config = dict(
    intermediate_size=768,
    vocab_size=1024,
    attn_scale=0.125,
    bias='none',
    parallel_block=False,
    init='normal',
    init_std_up=0.0487,
)
Each number is 500 + 25 x the weight over its row's rms, rounded and kept within 0 to 999. Layers, rows and columns count from 0. Numbers have three digits each. The size before them is the row's rms in percent of the matrix's.

# v: layer 8 attention value, 256x256, rms 0.0812, rows 57-63, columns 0-255
# o: layer 8 attention output (transposed), 256x256, rms 0.0836, rows 57-63, columns 0-255
# q: layer 8 attention query, 256x256, rms 0.0492, rows 64-83, columns 0-255
# k: layer 8 attention key, 256x256, rms 0.0508, rows 64-83, columns 0-255
v57 100:512490495515458469508487477513466521500478550524479507516513514518500523499511489480566502441481475483502518496517510499515461466482511499416456507527514483561506509503524492521458456457488498456500464486439531474511488466510483487493548531524505480490539480484496491499505521492509508436481523522534549516480557452516470505549483493500533482492530512472453493516532514504516474474486531518517520509489449539502491504460532504489518542538479482489520546520529532567505535494512517478500487502531495483512513574493483510502517475507474468502529513493468483504493480521481476500489490488513523506556492503517511532483475505499465523481482512527489509519470502503498513511541493509500463503486467561508502464499491514503497509489543496479479501489499482518521494459507521
o57 096:486519468510464538514511477480519489520521494468511491464506488542492485511514475515546477481517456507494508499530502479544470431486515534513514528493442462493524521487496462474490514476504534519494473541539517492512499512489528502475567515501477455472466528513464503491540493468498519487482491459497480489445454484479513523497502469449504533486511514529452501475502506499536488519513511486495483516492512530514526521476515525535489477494535474492496491506495518478474511491507463466506482462514478513534487531516530448469473481502471515516501534489522497488500536573470527476478497490490445481530507525507497510495503525494498504525473478482502514496530501509518551552500477491485492466438494530479468495513489516461501459508505493518508478450503491445495508519411500
v58 106:558521496509479513514505503545485555522521478558434465495489516511502526485526529493458503488577510491504483529465491522490458471520541532505474529516511485482512495507463479503491478484512519488519498502492469483467502439491459488493490521520477499501493518507506497482511465486494527508507535534469504502454516508510495513524470481478490549505514500498513468472507509523518494494481488496552495490532523454495509522523464479535500542469505527516533501506500451487507498528488506489524459504482532487536462549493511504476498500466509444505506531491516516497558519513492524499515536475539496486527559532518513527529532473501474471440507519491494489512535477512523525532514477496493510499485502503534525506510502484530495488489492522436538513464494499572500556475519554
o58 104:483460448509469473502492499515504497536468504510521500514498506525466524520511485523510463472468489517456544496527461509502469515481536540475477519495502484487528512503448516445502508489493506479491501536508455513523522495522482476468510492530465521521488518511480484492491536487504510485502511473436493505506519483539501486488537482526486530500508493513481514532450472527563540492485508476468543477503536477509460500503495508493483487444538497486560528522521457533527532479480518520477509522529497517527489581509495540485537546505468460489519528497533502510519507505563448505501495514473502527510522511552528482492506495472505522483497488496504482514500505522506565483541525470480498517476489504521479529506502474446504513477537460536533496492470506495552487502473484
v59 106:480491490493500508474507477523513487499518474472522504514464495484505482514519484498551485504519543487483523473483493516469514520530550462455541510511493489511487471492502524522530505501488521481511519493524511486467499489523492420502499480468415468504522422524510477492490506492468484483499502546506500487477477459521508517467516498508495479524515503468526491515504466476517533504502478475486500565509508477526459500512539498507540496503456490520463520516509538476491475488496521493455487460470473482504514493502528519482505503529494468468523484487458525521449506519497519484503484512463511525511450438502459469479516552513489524505514499477548518531499467519480481490503505503523442545482511479542466522492492477472484488508466540566485464516520504523502556514528538
o59 101:515502503487514475512551494501577503450468506487493486492527523482512461543514486508543536496499484511488487466536513484499480511484470494468486520500547510535486521532525504530518517439521494528538550516512489503459476503539535491529533469504517492479540467458538518504497460493475508559473508534497470493487527482492507474515476499497472488531501484490513485521478507504473485492541486510505456513548474505454508513524514528500511474505518488544535519499553473481473479499532543488485493480507488481503462544483486492489454487568478493501495470477526505502511470512491475486500487515511460485479477479462485472483552460484485475508516494506501540505517514507525486550462540491500475509565493509523472471541507541483476548515481504508444511530507485531510475496487497
v60 099:455505505500511471486524472501495493543501482513456457500521501439503555472525502512517510538521507506541522509517565513527529484520505502449466484541528477531540485498541466520486489529502466508485476514508529576431514503458471527539514519501520515460484512503495529541535496521481520494502505516535508549494481503509508534526488521499475501501492510475462500508503512463518528467488465533484472462490492521474496528488502467482520480482530493487492532492478481538478502495498529496508442498495503490514490487507517547531473474481522442507472500534488517508456515497521484493543504528486535494477523533512537505485517520487454519490499514484467549524510517512517535497475502503504491480465498493502496495503488538457505502465486502453478519434458468488486510509559490
o60 097:514480544538517462494490529511502510520494509466512535510523500540498515529512457497498483452469440471505494494464524486472449506493525498492504489516494450561493504493508451441488496458472560450534514496471506516521465529484489474488514513478516534481516511491523481457535539481480478444465505472486508520460473541493497514546502458531459480486442488468481523483468510492503551546472502551496498499481486521525505477482495512496465511473500506502501454520486486474514540490515486464492499479499523502546516517536505515468498514499514473523502521474503486475531537486505479488496507505526491497506502479484489507489457493525456500540475542512486435511436506523490526492518497462494503510548493479505513504485508522508495509494472487528492514475545548505471486494467496
v61 106:493520548508562492505487484526491478498503509486481484492531502495494504487507457497473489493480478559482520482526421510462481528482512473500529492505488494512515498485521497546446475458480451490468463559528466512539513507558496482503493478520469466496519521486466518509508497518469476522479509524471497502483531444472454516507507454490512517533476531439539499514514483477523467488483538518491488484491497514540531465533510522476519533493496475535477489474494501484512477513517487528471513515548517518490485530528467505458510438534484480579495478479517502496507496482481523500508479522440466505475512500479508500465485536479520500502547475497498485515508471508500481506470512490484462490505501520484477517469543482474505505545503508487487503446496487539487542489519524
o61 104:487486493497437514510494472480525489452494515463527548509531518502505464462496488514500502504439482450509510458498544499499518474477508527480546505510477487460473542487514501513488503502488479533481498481499487454492506502507488463507499523469505492448476529497534516525472506530490515521507494521530474496491533496504542483497482519480501472501481533517520529513490490484484506499470499516541502482525469430459490562499488521529507500472501459506467493520471479506461429526511521474454535508494482530515517502531455477490489490514469475497540506508541533461511495535514508516468479492528471459507480493523495472473529499499535496459450508553531495471504514444490488477448500467496514518481535520457499507529512519479531504523450522496525496507485554477523495464519498
v62 106:509519521500520529472485501483509538499487464492517534522473494532515541460484476532494480479492516487497511469499521512461518459455519539539485514482535446484517478503535513493467489493503520533507449498506518464492469511472483540503550539541502508491494516464492499497473474503467523486507526494503501472477530506495504505489509538483488528505526495469458503458485507504482494464523488494588466528477492500524476532494506455504487529460499522497446544529534501488514517482463493513472486488482480484501505495556467535523498465497500463519511492523500494488507502521481465499508441474479468454540475453492488449464539501473487483502517493498502459555517539479526497533521515535448483524500531497489467497506471544481523561477545478482499499497512482475486487489520513
o62 101:484490500522508466503512503498481476492494485508475515512506480491499506527512500512572511502502507440505527481543472508532537492514570526507492505512477498506488480490479453525488513485443477496552512525512515514510495479451534487477534551517455523518474516483483483533458469472483497521507488497456473541508475554504510474486526519482475477504474510521495496433490488493507484479474505493497464521476524527505529490482533516535471464508499509467509499485496483510509515532534533553466552471486524494532489531483560535462463499455523499505494457539516448480531451468480489496530466531511505477519473499516522467482473486509475490551488511513524501510490532486522476536494506496532514510505505510501481528505489506512450533516485505439506470521457513472466468513502479
v63 114:497543515505520493521525506467440476495513524498507496539522501521498463499544515554507504492513528509490475504527490495544512483513495477519512512489544533519486478477460495531541498482524513548504470447484485462528515512519472541474506533503467506505504548498488491477487537454491519494506437490537506518523511559505504541485527502489540487520546501540488507499514516468510491510478509462484516491503482485513580493468463518508492521499479486497529524461527526518491541506483499495502506512465460524453517450502485496532508455486519493523512510538526494496486541492494513508549540483506501507520480494500475545506557472499511487528502455496489473477521474488475469526528469483505491485495499499434525491437502441482488467513513471486515500524533471525474495502539489
o63 107:452488502552475527521506519414468477491498466465444458487490493486538475506527485514495460514529531506462461513484501501504509535469500497502520509488494525504491495515509484491521509472478465507506501465545502476483480524470522532468472519535511525509499518447469509488487537480500501510511490482509495540491527509489505456490495542499528549507495487514485517497506533534499491472500497551460529444518475506485506461514520503474499507520506515511477500512495522506519505499500497525511526499492507524484531495475463494526495491527538537531533547527451504492506487506544518512548479516506533520522480503481527498547480517552466466516489505536474488502493504491485490507510449496528529503516463494496524526464540514507536504536487473521504483534520549540569445498433536
q64 055:471534501506490477513474542507543514522541464495485485481540559463488469566498509514519488481533505532452538530514465488485516523536512495490501492490507507462528471491489455492493516473487525537506501501472498526493480502520538481484466518516471482467504535530521499502477469471506477497513478547485505497522467550512480501465538457487518483530501514506496501531502506478475518503496521474480507524491469486497541494486513517506489495502465534501521514521442461548503459481500486496507479507526463516518489503480503502527491494476553531522513495469485468508512521514500525476509503487463467550460511535498468533495557488524480545485423514457504492519477512480536508512505500480515446465510494480480485485519545473533469447465467524490490503486505532488450493471514457
k64 053:470460482506504540460513557474513519506489519462550468512487436481472543542494520493497465511533520466494525515492481457518510521504435501516486478516537537519488457519490523483472471499492549491481427500519518502511521521500534495504507508517523527477502469490482487488512528503503496482518513470501495511482533473487530485527500508497475533482482490504488481490494485544507491478504505492525488463484495492469476491526517430507489510497549552505519490468522500481496533470506521460501451511492527510485518494503505466456485502467502460493515489531461496560558517531515502528494505475522498485500457467536526486495460532519497483544448481466518542505493509482500439516509488511527502529468532498499482534508487491495520501511489452555492460500476477481505512515501449
q65 055:488475537471517486494488481476537504503527509483487481478519550535535511513508520465518458509509506486530454529502477505523536497480463477472520508499513507490486517450462438449525484493541472491455505486506485508459505552520478516514477501477477537496498498453486509497483492519518498543473473546444498464501488487535511505537481497500491501474471481538453479474478498560507516500500467481484492499517495464488533556455478499508502468466480513514473571498495509504486525516503467504506479517519492536543540460518478444507542519489517532483490534498503474503454510485456497533489466527517494519504503513457488509482499503516449473478496523532488484500490471538475512544518510480484484519489505504504467494508534518466484515525483534471445500470459499498489540490498536
k65 050:527527463508508509516502446513529518503506508520513485485511497513534485461505509519500499476513461489537456476522492514488492495487542512536480517485487493488509508514488481519532530522455514538503513483481495518519486506501540504497541488465507510534536498464450499497469503534457508461498493488542499488473505469514516577496537537549513461458491513491517534552499527501533512509475490456518494502461451534500522532535494545523457548518481485480515515478542519530486483469523550511507479500446522528502539476491474468471499491502527527496488496527525534557517451487505481483527499532538506493492528494464506526455499487493493480494539495461544476496516519514462511505479499472490525485501544485503545530513462494468455527498481490488497436492463480513481485502502503
q66 054:514519524485492530499484451485463491508457501500475505520482514490506474527525481446490488499492494501496492504503478472515507479479435505510544494540475491451549509454520465508483466454513530519529478528491470496473492492525505535495485521545474510513519460484468457516468512475526504528472481531517493507518499502453538520551486482473475443478507503474501536513501517485447507526505483419505550534548501454496523503501519497488503499493544502531472486469492484526527514505506522481507539534479482503480512486495512482493482508452494447503502531514541475496502535469468510512505491522457477523492518525546517471556518502509485474494495474523522486436519452459502503459514504457498509536511498486514485488505506538476471518496483467522533520514519486511505485496488454
k66 051:488485463479492508464505499516505494488481504510498449527505501515507505520493547533530503476522514494470496464512499539517450511504500461434501512499479454486458488500487499468514538509491486453518481478503462467528496481516443469477494500504526503521486507521509487451509482521506497488484503514530447512465505516502484463510491494493498521463490520506505527494505510536507492473562525479510494525476487496477509554530504482514507500523515495515499493477502474491483513521502445476520472449524499459515490542516478513491501522456496540505485528489501478559530491493486466517478502464536549520486526532521470581481469517542518560487502520501521534562509535532532482485517503488529487457498494497488541513485488484553515478552505478487521478515472473518477522426494496
q67 056:478513509504537483496460457498501518456504507467487499471527503519523553501458504546487496499477514464528501507481501481528510484467506507503480496485479567479532526489511483478554550497468523495496496517533542538498504532521482512503503468514500454526528475482545463480510480488475470504493529468539502470518455505488486500465504487510492499506509490501525501512512520493527465481482477538537525492487554494555522495473542531555466512447527502554539502523448494524518539470514502490538485492504489464491514470494496453510518491507520469477502543517556532490493478526490499471512486531460490526505536546502500487494495540490507529492519493531486507529572530500501482467461478530504506466516533493493531526489517452498500531538512515508491521486515515482539500492457489
k67 050:489521495488522483551510488501514540538497505473516520536497465447469495510463517492525539503488474505532480537512494525449503468484483452495548515476486519460463420484465517494514491528502552501524488422510501486528457504451511502533554501458473529493507503531483484515535527497540527489556464508532516510456485504548492478456507508499493485503496521478478546529549481499463499505464554539511492513454562496489544469459477516465504493525502502467480467475528502505457531487489487500505465501522514501503523532492519522508481526475492481494493498521491494519503518499506505498490466524495517502513471514485513539508467542514479481485491500557514488466486505490507506462515516489482494478480508471498492520506477437511493481509521503498506487522498518471541504494495481
q68 057:505495516485470534507493537524532489470537475476516502468537500535500474522527537489524492516448477516538515530467459518499478510509514508538502495500507497475524523432485545502459498493487473455503467499519505540497549499507524509499499502530480509462507485490505516523483507519501525498470519501513460484535494470480515524460483504529456474530530511538513490464487496482503502437498479520557481460514525492487453508481542540488487519515518481551498525444474497521503470485489439454528480513504495525482468515509461502528513509480518531501471476509496492517459492580525499484510487526530492491518546522460534546465511508534514527502457538484482486475537504466513427502496497482522501495517485500520490511484507507508492481514501533520481492469469458503505508489502465
k68 051:476516486507459501516501516546479513532471488544469477490492494485521515500496442513493477533556492509466509524503491516522458491492534513494502453504492450538500532509488522500513474514532504524492528532460506493506469451520464521484515519531508493495540516475474443505513546522494497470482530473478494520472479519516487491513499517488478494500501505445488515523510474494512477513479465510527548489482520492524476517517448493474511544508472459516509478541477542464513491471495546516496510517481495525532476506541483525457517499515535556455509509464443505507544474509520517471513442464523528506472529463519523491507521482491478455479484469499511493542527533525503520452526522470464503472515532517472506544514501501533535540500492513510472492496463507513453518518519504
q69 053:492510535458497521481498489467467519499465444503527501472520464520549523464506492534525499524495520486530489514480469500534493490516512494504493544521510446531512472472512550499528538515541495506495505490483487477531508494501530525493507527495519518484503526507499527475510475538527494572525506536489519489482510548492466492517565532499532491430461480492483512541484484523502472515475507505482512486485456502519509520516490539522472493511466477512469500499471467496511524461533491527484513528523520521517498476487550483507485505526513531454500515462489512527517445524484512517494484516500564479496490510491515502453426506510448483476493470522473507526472508510516449516504513494469469492538508516503537490479503485484496504528534474425526489539525497490483544487472486
k69 053:520504475524505516553529441486511463463526499501497496493528508460490489489501453517476492481474451481521488524533492502516464527494534488419511516492504531517482531515501458531484515525485464459458473470504518488506511496521477528520485500461504488474544478493523526505493442444518489474505494504501463498484503496477512522533426473516498485474502517505469453495523504508465477475525450464521532504548537469504527538463519478455507504499508512492504544531511517511486522487494487467478508486512487486475520475502502494464478461479469530499499516524499497506542520460481483515490468506479477496496497490487537459464510515475518477492483513479530558495572500496475494497476504480493532488556483503498491494440456510502474510526468485517486486537506454516493525504477507
q70 054:471501485557516458553523489499486488482494522506492533479471505463469469519473471489535467499501505491514518447502520470482504471505486467513514476501514549543459536507522499490466539544555545512498453462496507512493490523473509526493502476502514496484522504514470489519512512459465516513450495483510503508494531448481453493447457473497473502496514501475511461504509515489497529499508483501486494493548535483500507469470492501525501545503557501531483519504509476507509496537485556485497506468433493486495493496492482515542481474496448522517512523472507482526479488536488512532522540506557519495544493520480493489545500518475472468515479500494472495501504497490492458548524478484476476489501504463492529469517558523546517518536487461504512546502503467536518461474479499
k70 054:497491513476450534449468477482468503488494514480484530500510527512498452489465480532548441448523492542469519488471531493491509468527530554497483436478500487539512513510495483478516501521511488530491496508506516505487462473491512516483506478495467478498474527483490485483546508508474493486485505531494507472518523490494485487495505527487488456510494505532546530494504497484491531517512480548497527536487477505515470531538516501508514479520445511504472507519496489488528483496508468503467495491519506496496527513504489526523534513477550460520494451557459502471467506486518545493520520462552509536502467467458517518479512556497495487482490520524515512449462476527504569446491479489466505499505472496483499529480475528510513503477487539503499476497517493507499537589526479
q71 058:470460490536466492507487492501530473568471480464459477512507511491482454479518496503479491470507480478519483501512484471487466524491539501505526538477496491495548506451505503506550470484497473505501503496475494542491518516467512516514498490501518525441505550479473511498514484486484474525461476466473450434507490510456531490516479468493472518479510511463494517491514486559528515487511527486548548486521537483523470500457515482544467502544531474503506526510552507517508491465491510476508467486451508519477496539508484479502476482536544495501483487522505489511575514513487526470472488523533534487508506539473517502494502502547472504506514501507535507524476520516498439512476532506521511544528538503529475525533512478503523509492449483508502475470482451505496510494482482
k71 054:502573525466514534462475503502493514483488490502498541489508488487522511514477479521502450516506428528491537519477496479502486523500528476478468486502501527504504498498515494476545514480510475496463480494467480499496470494492483493494485541479528549500532516511488475506461527448475502499464528545493488549504508518512517566491487534516485473502496538488468511505516545506480532539461510462508506489482474461488530539544502487469500499469484497481516468499493496505466538504489518558495495525497536460487454478526522461463468538478498513505524532490519527550519457450514475519552459540500468486517501474526523500486490513493516480510467444497472487516511493488485492544462528478487505488465481537496503464495506539471486532462466502484495504497467501518462460513475513
q72 057:514530475465474499505480488531513481511502464509504524521490463482491524447473524488495507509512509539484547535491485507504481473481490506455487521521537477486495502451449513508480493483497545507489499493458483546531474499478533532495493528470473493504470490527512477510476521536491517496499495496512515510534499494515445464451511501545510505469493480486518539495539488493454507509458484494502503512503483510534509482506543473483499494486481518516545521495493503556506496494526506527495477540539514453498546532456479561523500506497459480516485516499512519499548529492512545488486483505487474551483506465491488531457510506527466517505488526536525508473510494486444489465481455510528470522510507517493498535510463485478538507498512486441448494533482552425451527516505495
k72 057:449490494501476485547479500458499489503527541513522508483517488440492481484519522476500509530454492457477477466477500488527519515519474473477504502528524533527471497508482507540507495511479500485563504531499523469458537498491506514510454498515533497448488517508536501522492483478517458520513470496514506501515505487477510528507503465515521518508535496457437453560504487542469475514538486499512489516524504529469500515499495507508480458500469528482524491533473496541493501479489488510510445490481446511491511496525529482461491471522463486438511499525538493471486491494527505502525506521460457489532520525452497445498494550474473469479522472499472457488486484493521478491449534545547514473520504483506513456491494494494493488539469503489512477458509516489491535455464494
q73 060:488500452511541497533501533449559498495535496490478507500494521541456511523477503518535497484526471517518511514496492480525502480446481519527457505499504509534461535476552497477485482503477456525505494496477438472484540479519529457453482513508491463517523480524502511495494484460492512502504509471455518546505489523505469459528510482554476459495486486514465520520499499503513534482558522495457466541452531482472511473482549516481514476517527494535500510533467489532529505489416490487514480473516516523508465527503525510512523517529495497508492498513557521510527462487525498530493505460498482470527529492507502522459488521519491503552506465513477514511510522480487533477512477507486516475502495464500491538503499492505496458512520493554539483488499488465518521461490513
k73 053:476499526550519501528524509457455539511468501512521509484519484509489469519535442524492507530508539501490498489519447475461490492540484522524495489498517469468517515543476511487484558512464501502540499518574503528547526472471533494508490491548492509478492494556490530524520536532517491493482498509516528479522501523503480487470485499462485529474503489511486530544524512514502471525509448467514521561501523543521515489518466481490491501521508452483471486483519537496480452520519460506504514552489476518492559520533510459533474439535505472501498500496489529497497504499465538508495488535509475487495506498502445498509519438494517509503503562478478520509511507505510483492478515528486459469467501538519490479505487499522475503534456527507493506488491511492528486504514457
q74 060:477477502474502531458434475519477468522542503511446484496532539509523503474529503502459469498512465491524502480463522523528495474453500481500518515520494464471500514473509510502560507486494501526500476486507500537479483497506502480486488530561523543529462532480480478519479535485524512480529481486510486469499467493459511510485509496428537507478466534470535520479481514523517488523497503485501512478504486493524496501504523501473444501488481491501482514486528497490476483485519502493520511512499493497479471501541482500506516510486479467472545504474526475521500543461477493510481495524509522496473484465522492508455538505503468447478497517512498491507494514510516446491470474507553507524559486523497437547517524501473520546523426487511483463511445544518480526530520454
k74 061:515547482510537535513546507522493511488494471485534483545518496419484529515451499487510518511490524469501481522508475512547480503496511498468500528498516485501464437510475478494431484478501492488456536497526520455526476500486462485523513527502543497455537496511508462507487491472513493465514463492482516502435479470525480491503458518467544444522494497510549507468520502542507482459492503505514496498557518500506517511492474503530533476518459540503554479444495459511484483517509530470493494490508493527486503504524449506503456455492477515498471486517470478506537503472503510507504481533506507532523495535484501465515479522515472502505488532489513514490478484469471467485489499503492519493488537540467486454493545510489520510525484483479469454497460524519503536489514512
q75 059:509527523494501483493538524492503513481474474475527501459518505482471483533492478524515482498484475463469478487470518520535490501473526507506494518484485487478520548476545489476530542529522457505487510517498485451496511483473510519457478488485507479522495512519511479459541514526462536460490553508508497519468454516506477503507546488473519480498471472522504514541490507497511481530475441494494519524481514494509505453492526505521498486492472493468532504450504472474481496517492539477532436526551511490499496527499534515561503478465500485520497491541517507491523520519510489535485542490489493515520553466553515531547481551530484499514544459468510496509500490482501474455508501546528498494456490459474493466495502456462519505506511535550500524502504478489497448448468513
k75 056:505549533465502433496542480441498494471493522496474464491494522516499518483488510447508507495522559522482527491491472509475536487515496490499552522518507504497496496486498517509524484521477532492509479510481496477460491459528505514525451498463494500468501427522488518495516492468536478528481516478488496504543524480507525490471519461478507489481499504487506551470504533479527495493550519493513483519526445500523483494527509510518491452515465477467469501527534532508517492441466479491481480494524457514539501459462453522496496478496474497477518454467502536470520515489479521471523506512543508545493498478445495492526493451524488488511472486540510521488456465510522474545495485457499512502526518527535540463509490501517468504491494518488487509534474558497506488487477532
q76 065:555510533518533533478474570478491500500464472524495517498512487514467489525476530500552490496496528505481515505513475465470459502503479550511475472504512531488486500481547498511552482527508483421510485505515517516475515470477488527489459495467534498497488445520513457483531503475452527481516504526507512519528528514556467485548472524490514525495515474499473511504495489502474509521484502520494480529490546469518492439473544463502500509466495495511502527486448519523525497479441495503535502487541517478518526461516467523544522476475513506498486474508524504505527508534515517504496499508504516525507535476562468483517496552509514505519512439467478542488490472529516485464500494486526496519440464493497482473501510493524498489487502481532502493473523509511487494446480501
k76 055:494497486468492472512507467508508508472515498470501500456502513500463498475487465512487485473518517482483491484519488519506490481517533500504489538529498474505523550531511502451529557478481489529484482528483488539519462468487495507501496494491458512496473539455507551512511493499514487470479506513503480512545520479464492472530537485475496535527477472478536478486558511462506487524488476515514467512466465539449528549555500523526503540465534483503480511536514512470484505532512513473489540508506519519517505509472499469498516502486526508534501542500534488512483471474469483505490549481512472512467445499478502522489481511527490495510521513494463489500543495452469566509543487542546480456464475494521502522518501511473532509520457500565511483559468499458515500522535485
q77 058:463484511535545467502533533440533502501521499490510545478505511490516521479471520489529492514488517531551510500513506501523512493519535496535484460484510510571495471472494506492474517505501502516474494450503461524476527527538539454479512517489536497473564540549506501494507477518459467513495507516500498557511516485522496488554420488553495464513519492505512480505487475501501533504509503498492508500492538532499509489490509513488517531534523492547450498483518500515512486529490471491491494475491535506551463508466531474512520485499505544498481475494497480532483504482467501511520486479480435496487520497467495471491469500542486495461555521519468502496470505523508486548506492505482489505496525497469513470439515506557507468509530521516510467516523452498505541457502497
k77 057:532538489515491523520491512515488490517514475518530520487511511551498515498494467530477494542521525523531514496530502462499478539525559487520472480498469512537518531532558535448505524484511454516553523524500461542529489557517471464505527517505495498464494502441546513498477517479479493455500473504495510493525510521500484514491479496526457536501494489480466490477498484466506482532465451507498528482438514494477468466511492528476526498482531466504519469526503481488508507530525519521523519526515491523522506505477504477480441489514531473542455525511466494484534503509536473534464486505476543452470476478497502512473532475516489460498509517477537505523556510511503512501491458525487463479495509522509487530504524489498540527514474509517507506522517533495451518550530508
q78 063:477529491508513481520493516463517512493511534485473515487512486501485527482511511534525547523446510488529528470548456505486507531497474495511494494503506501550480494481492491539466523514480459501460519458471521580445528524489518517503433501502521478490544501523563511478510505481479475496437476513481483550524520498536534505475439531594482480522506523506523508525496495491479529481508478531534515501527518495553529503523470500494514506479505519536526460499509504521482510543513495499482495522480527522480481455503516503507553484475522480504467485499482507498497440495506520491507524498535480490523529500500530493517524505478485498516491467510494553534492511499501491480526490536464498459497511500510512535502453531527503536522509492508521488530516471513463470482464515
k78 059:535473539521494481495503513493482501506501506508554531477469484539512467522504503531495516525528506511476502474457515470502490495495516520514461479503478462517508563527516518432496526486506476539548502490490460477546545487504484472487546494512505540544496552498507499517502507471478488497489538514520546560544510534525443525552543484484492503478477454540532501468491496476493484490516480502472507511491497456505510496531513508486491551495530472505509500519494498474468468476482526499508555546444520501542494548495537480512490475544503521479487487471482480526491507475519495551485512522486494486490497495486514514525515481507532454527547540487486476482522500501498498508504479527508492498549526508506486548533527497457525509530507494518549516494500479477454529510474498
q79 066:515479514458494500436481513562521497510490497506489510532493557483507493504531523487478486470491471502506516510541505511513490502465502518479549544479515471519517467511479507452521496479473485535454496466522499551490477535496541490542515510513498513508485488461505504583516508528536451541509434494481469455477510496503500537519506479527505496498514525508501497503446499506505507508551514483504505498541456527477506545524484551457499476509523515505521511523515517471479512496536491503478502503488472556477478499535481506482488495504501519494510509466492493491489490483513486464565492550520499526468470506455534481485515476520481470465496503514477472500517550472508515520525494499468474521583521505507495527476517513512497520514501516482443508529487485503522548499492475
k79 063:496517507527520501466548563498417455507510451462476483483502484471544457501475537551508515559473488482524466509521506498526470550536478492471511517495483503492465487500491507539447503488485472460494539512493537505483529522485507534494498545505510524494526512533486462492460473501496502499506493514498513493486467499470496540502454539476490471472498499486532479525506483489514442487462513475542490509473519496513507490447476467503528471474463518528511486503502498522537464444505471486511512495495479435485538520549461505551461470523489502500472501504492471485534533508477490473499486507512490472529455507521469494498494503482504478523489498513477535526507510468507476525489505494496504496495529537519515484497539462504505494481500472469478530469492545520482521493483470
q80 065:509460501447480528488471543531460520523511463467478472527510537512516498529511502484495458486523487503528489482478540501489493477491507491478514559479493474513536482527490476496546488510508537513486514516520505483510504503544510471515513503538500509517504528490500470514544536484532507540517507482455487481460489522420533497474475474458516479493471488510510490432475512497537517510513529476534490509476535515508471457466506521508478493556503516499470507503546475504519460512538503502478522479504518492567527451505514448518484499519534508461506495499516486480521481498468506453507503483541531544499479541506505525507456499492472488488470531520516486542503494512499459514489487515504502522562496490444499497490496494474482474489464496512469479484497473543496566486504471
k80 062:514522477470520519497492484537466493491495483466469494467495503469506507518508522499492488479514489468503526531538489543473524498525485482452550514500454442469548445461464477459533505479513493473482537483467488487486500491533503491555452521497503519549565480469478501461459491497500492478522501512515500511513514470457523513472528517491509530461500512470498507510496501542495468513486463524497479511503484484502476482489504501493511491452474539539500453472444522550513525473497470559498501504503522472484522496509495481530475496515497508483479522489512477511550483559488530515487516558501458514536492511505460497432480462468472490480509480534521505511514487495513523493492491479482508491513520474521498531507533482443485512510474475501501512495452521489517527538466474
q81 066:490503448487422512479512505489480488498502471471496451468522512479493512473508492511479478500497488487501512471514515495512508515544506523512433514497538495472472541497490496516502487521530514481502470500560483474504483515513467509468496502467499511508530533500471493505484511581513524482535512516500489509510484501467509494485518551447487551501466494502428498496527497517534518529476449494496514487485533503533451465471477526494480507504490484474526546460490516491467425504488507495508485495550532463482494529515508484482509492500525513456514529520484509481491536530546516509462506443485560499488490466533503499529513534467490511505528490524555500483530485519482481457484482452498487495462499537516479489499515488448506515491495489510564493521465507498501496487492486
k81 062:494496513453516453498471520482532521485479518508493560509491501451529458480511477490535481523485517488485513490469480512517501489476496518529480500511508539498476493531472461488513479508494473484509429490444475520503487473478477510513489469528482508538463537505480504463513498485502458536481542488463521511486512430479492456477498493508491489505513506520475533499480515543516554519522523530477485495515488488514513493514531553499474516535483568456518477531532482489515512510501490498491509505481518503493445458487475466475525508489515569501504512496517549505475523504473488531513451511487462530518514528549502506526481521528503554513473472507499497489471508534521476510543519472490512514578533487476508513484477516540508458482515542531494515518510488487514490496500539
q82 066:528483525498536492494512487489545531543523501509508531524471508523462494477487554502493515513530516514475539495492501508481493522503524506476514485509457511497516520506490502462484454496482525491457526478453528514508460482482491504477502528485527457493510472455516553451466525507492484514512536500554525515504471505539497516558517468542498463516511544531487502533465491491510492465506504490507500530508443488499516547523513491506510495511519482501529474541487491536527517508487534512470447497511499533514510511475440478541500474497454489490518522450471493503500482499546502438517514521471504509469501519484515518507554446489488498524489515514486506536476484507518562524488545486496520488516499483522509468490532506519497556479495477462504496486512534530516467551538544
k82 073:495542521515503536508497469508529494511486486503496507527529474495524513527496495538468478503489483517506464521504542462506486470492544522505495507529503452492505486488523486538474492516484537520527541528516523485516546492471491516481478516456485525525469453455501461518480485489478495519479507521468446485462486518511456524500494557485519523491454452471462464475520512470462512456489489484521498492435551494477545448508508478538517525507513463498491527472554465454485480494506511488468513469488468482495533485493479505481478519516534472504523489507491490535484494484470501506487520453482548506510484505527507527527481530404499502518502512499485504503503470472490481520472482474505445496442478502494485468508533494487531494533520510502492509485475507487546521462496514
q83 071:491486516485556507484480508508524467518511496515499529542541510483491474527485487475527492411468490491517523511511457516481547506486440500514499501509513513513542499469499481478511512489476510470495466530527515527532478494441525474491527512548482504570531524489484490509512497447517467441492493503523499497514494529512472505457487466506512500519528451481473509510491507473558507490493562506502513483478501535495485528525503499519456505494518493525478534537511507538488494501497516511478507464508472519557524491504546498542522513543513479476520487497499473552519514470481505473547496488506496549479473469534510500523468534494543480540497556479487489492499493496525503515474487510499516484527495470489475509476496531480509526530453542462512533501473515555504520493508481
k83 065:516463525444484540501492544541486509510524489505521480497489472495480490502497495527473461498507521519465506496516504501510436455510484519501524481477485485549516470510507489491475493528488500511474546462485523486458480559522490488517506533508485525489449491508540488528501508505536541510521472505524477510494510585495525532520472487503495494477493533482553473505522502516495485468501499488548533553498480477493494487493499448524519488506540504511531480466497497483497501494503502478474475502487494532516510484494515524514421491515455456501502458482531510460527506515484486431486504525464499525500491522501483485507518476516470500503452529513515505556499528539519521516451481497511465483494503538516477565488506475479502500512533530549500511495480537500500538477550462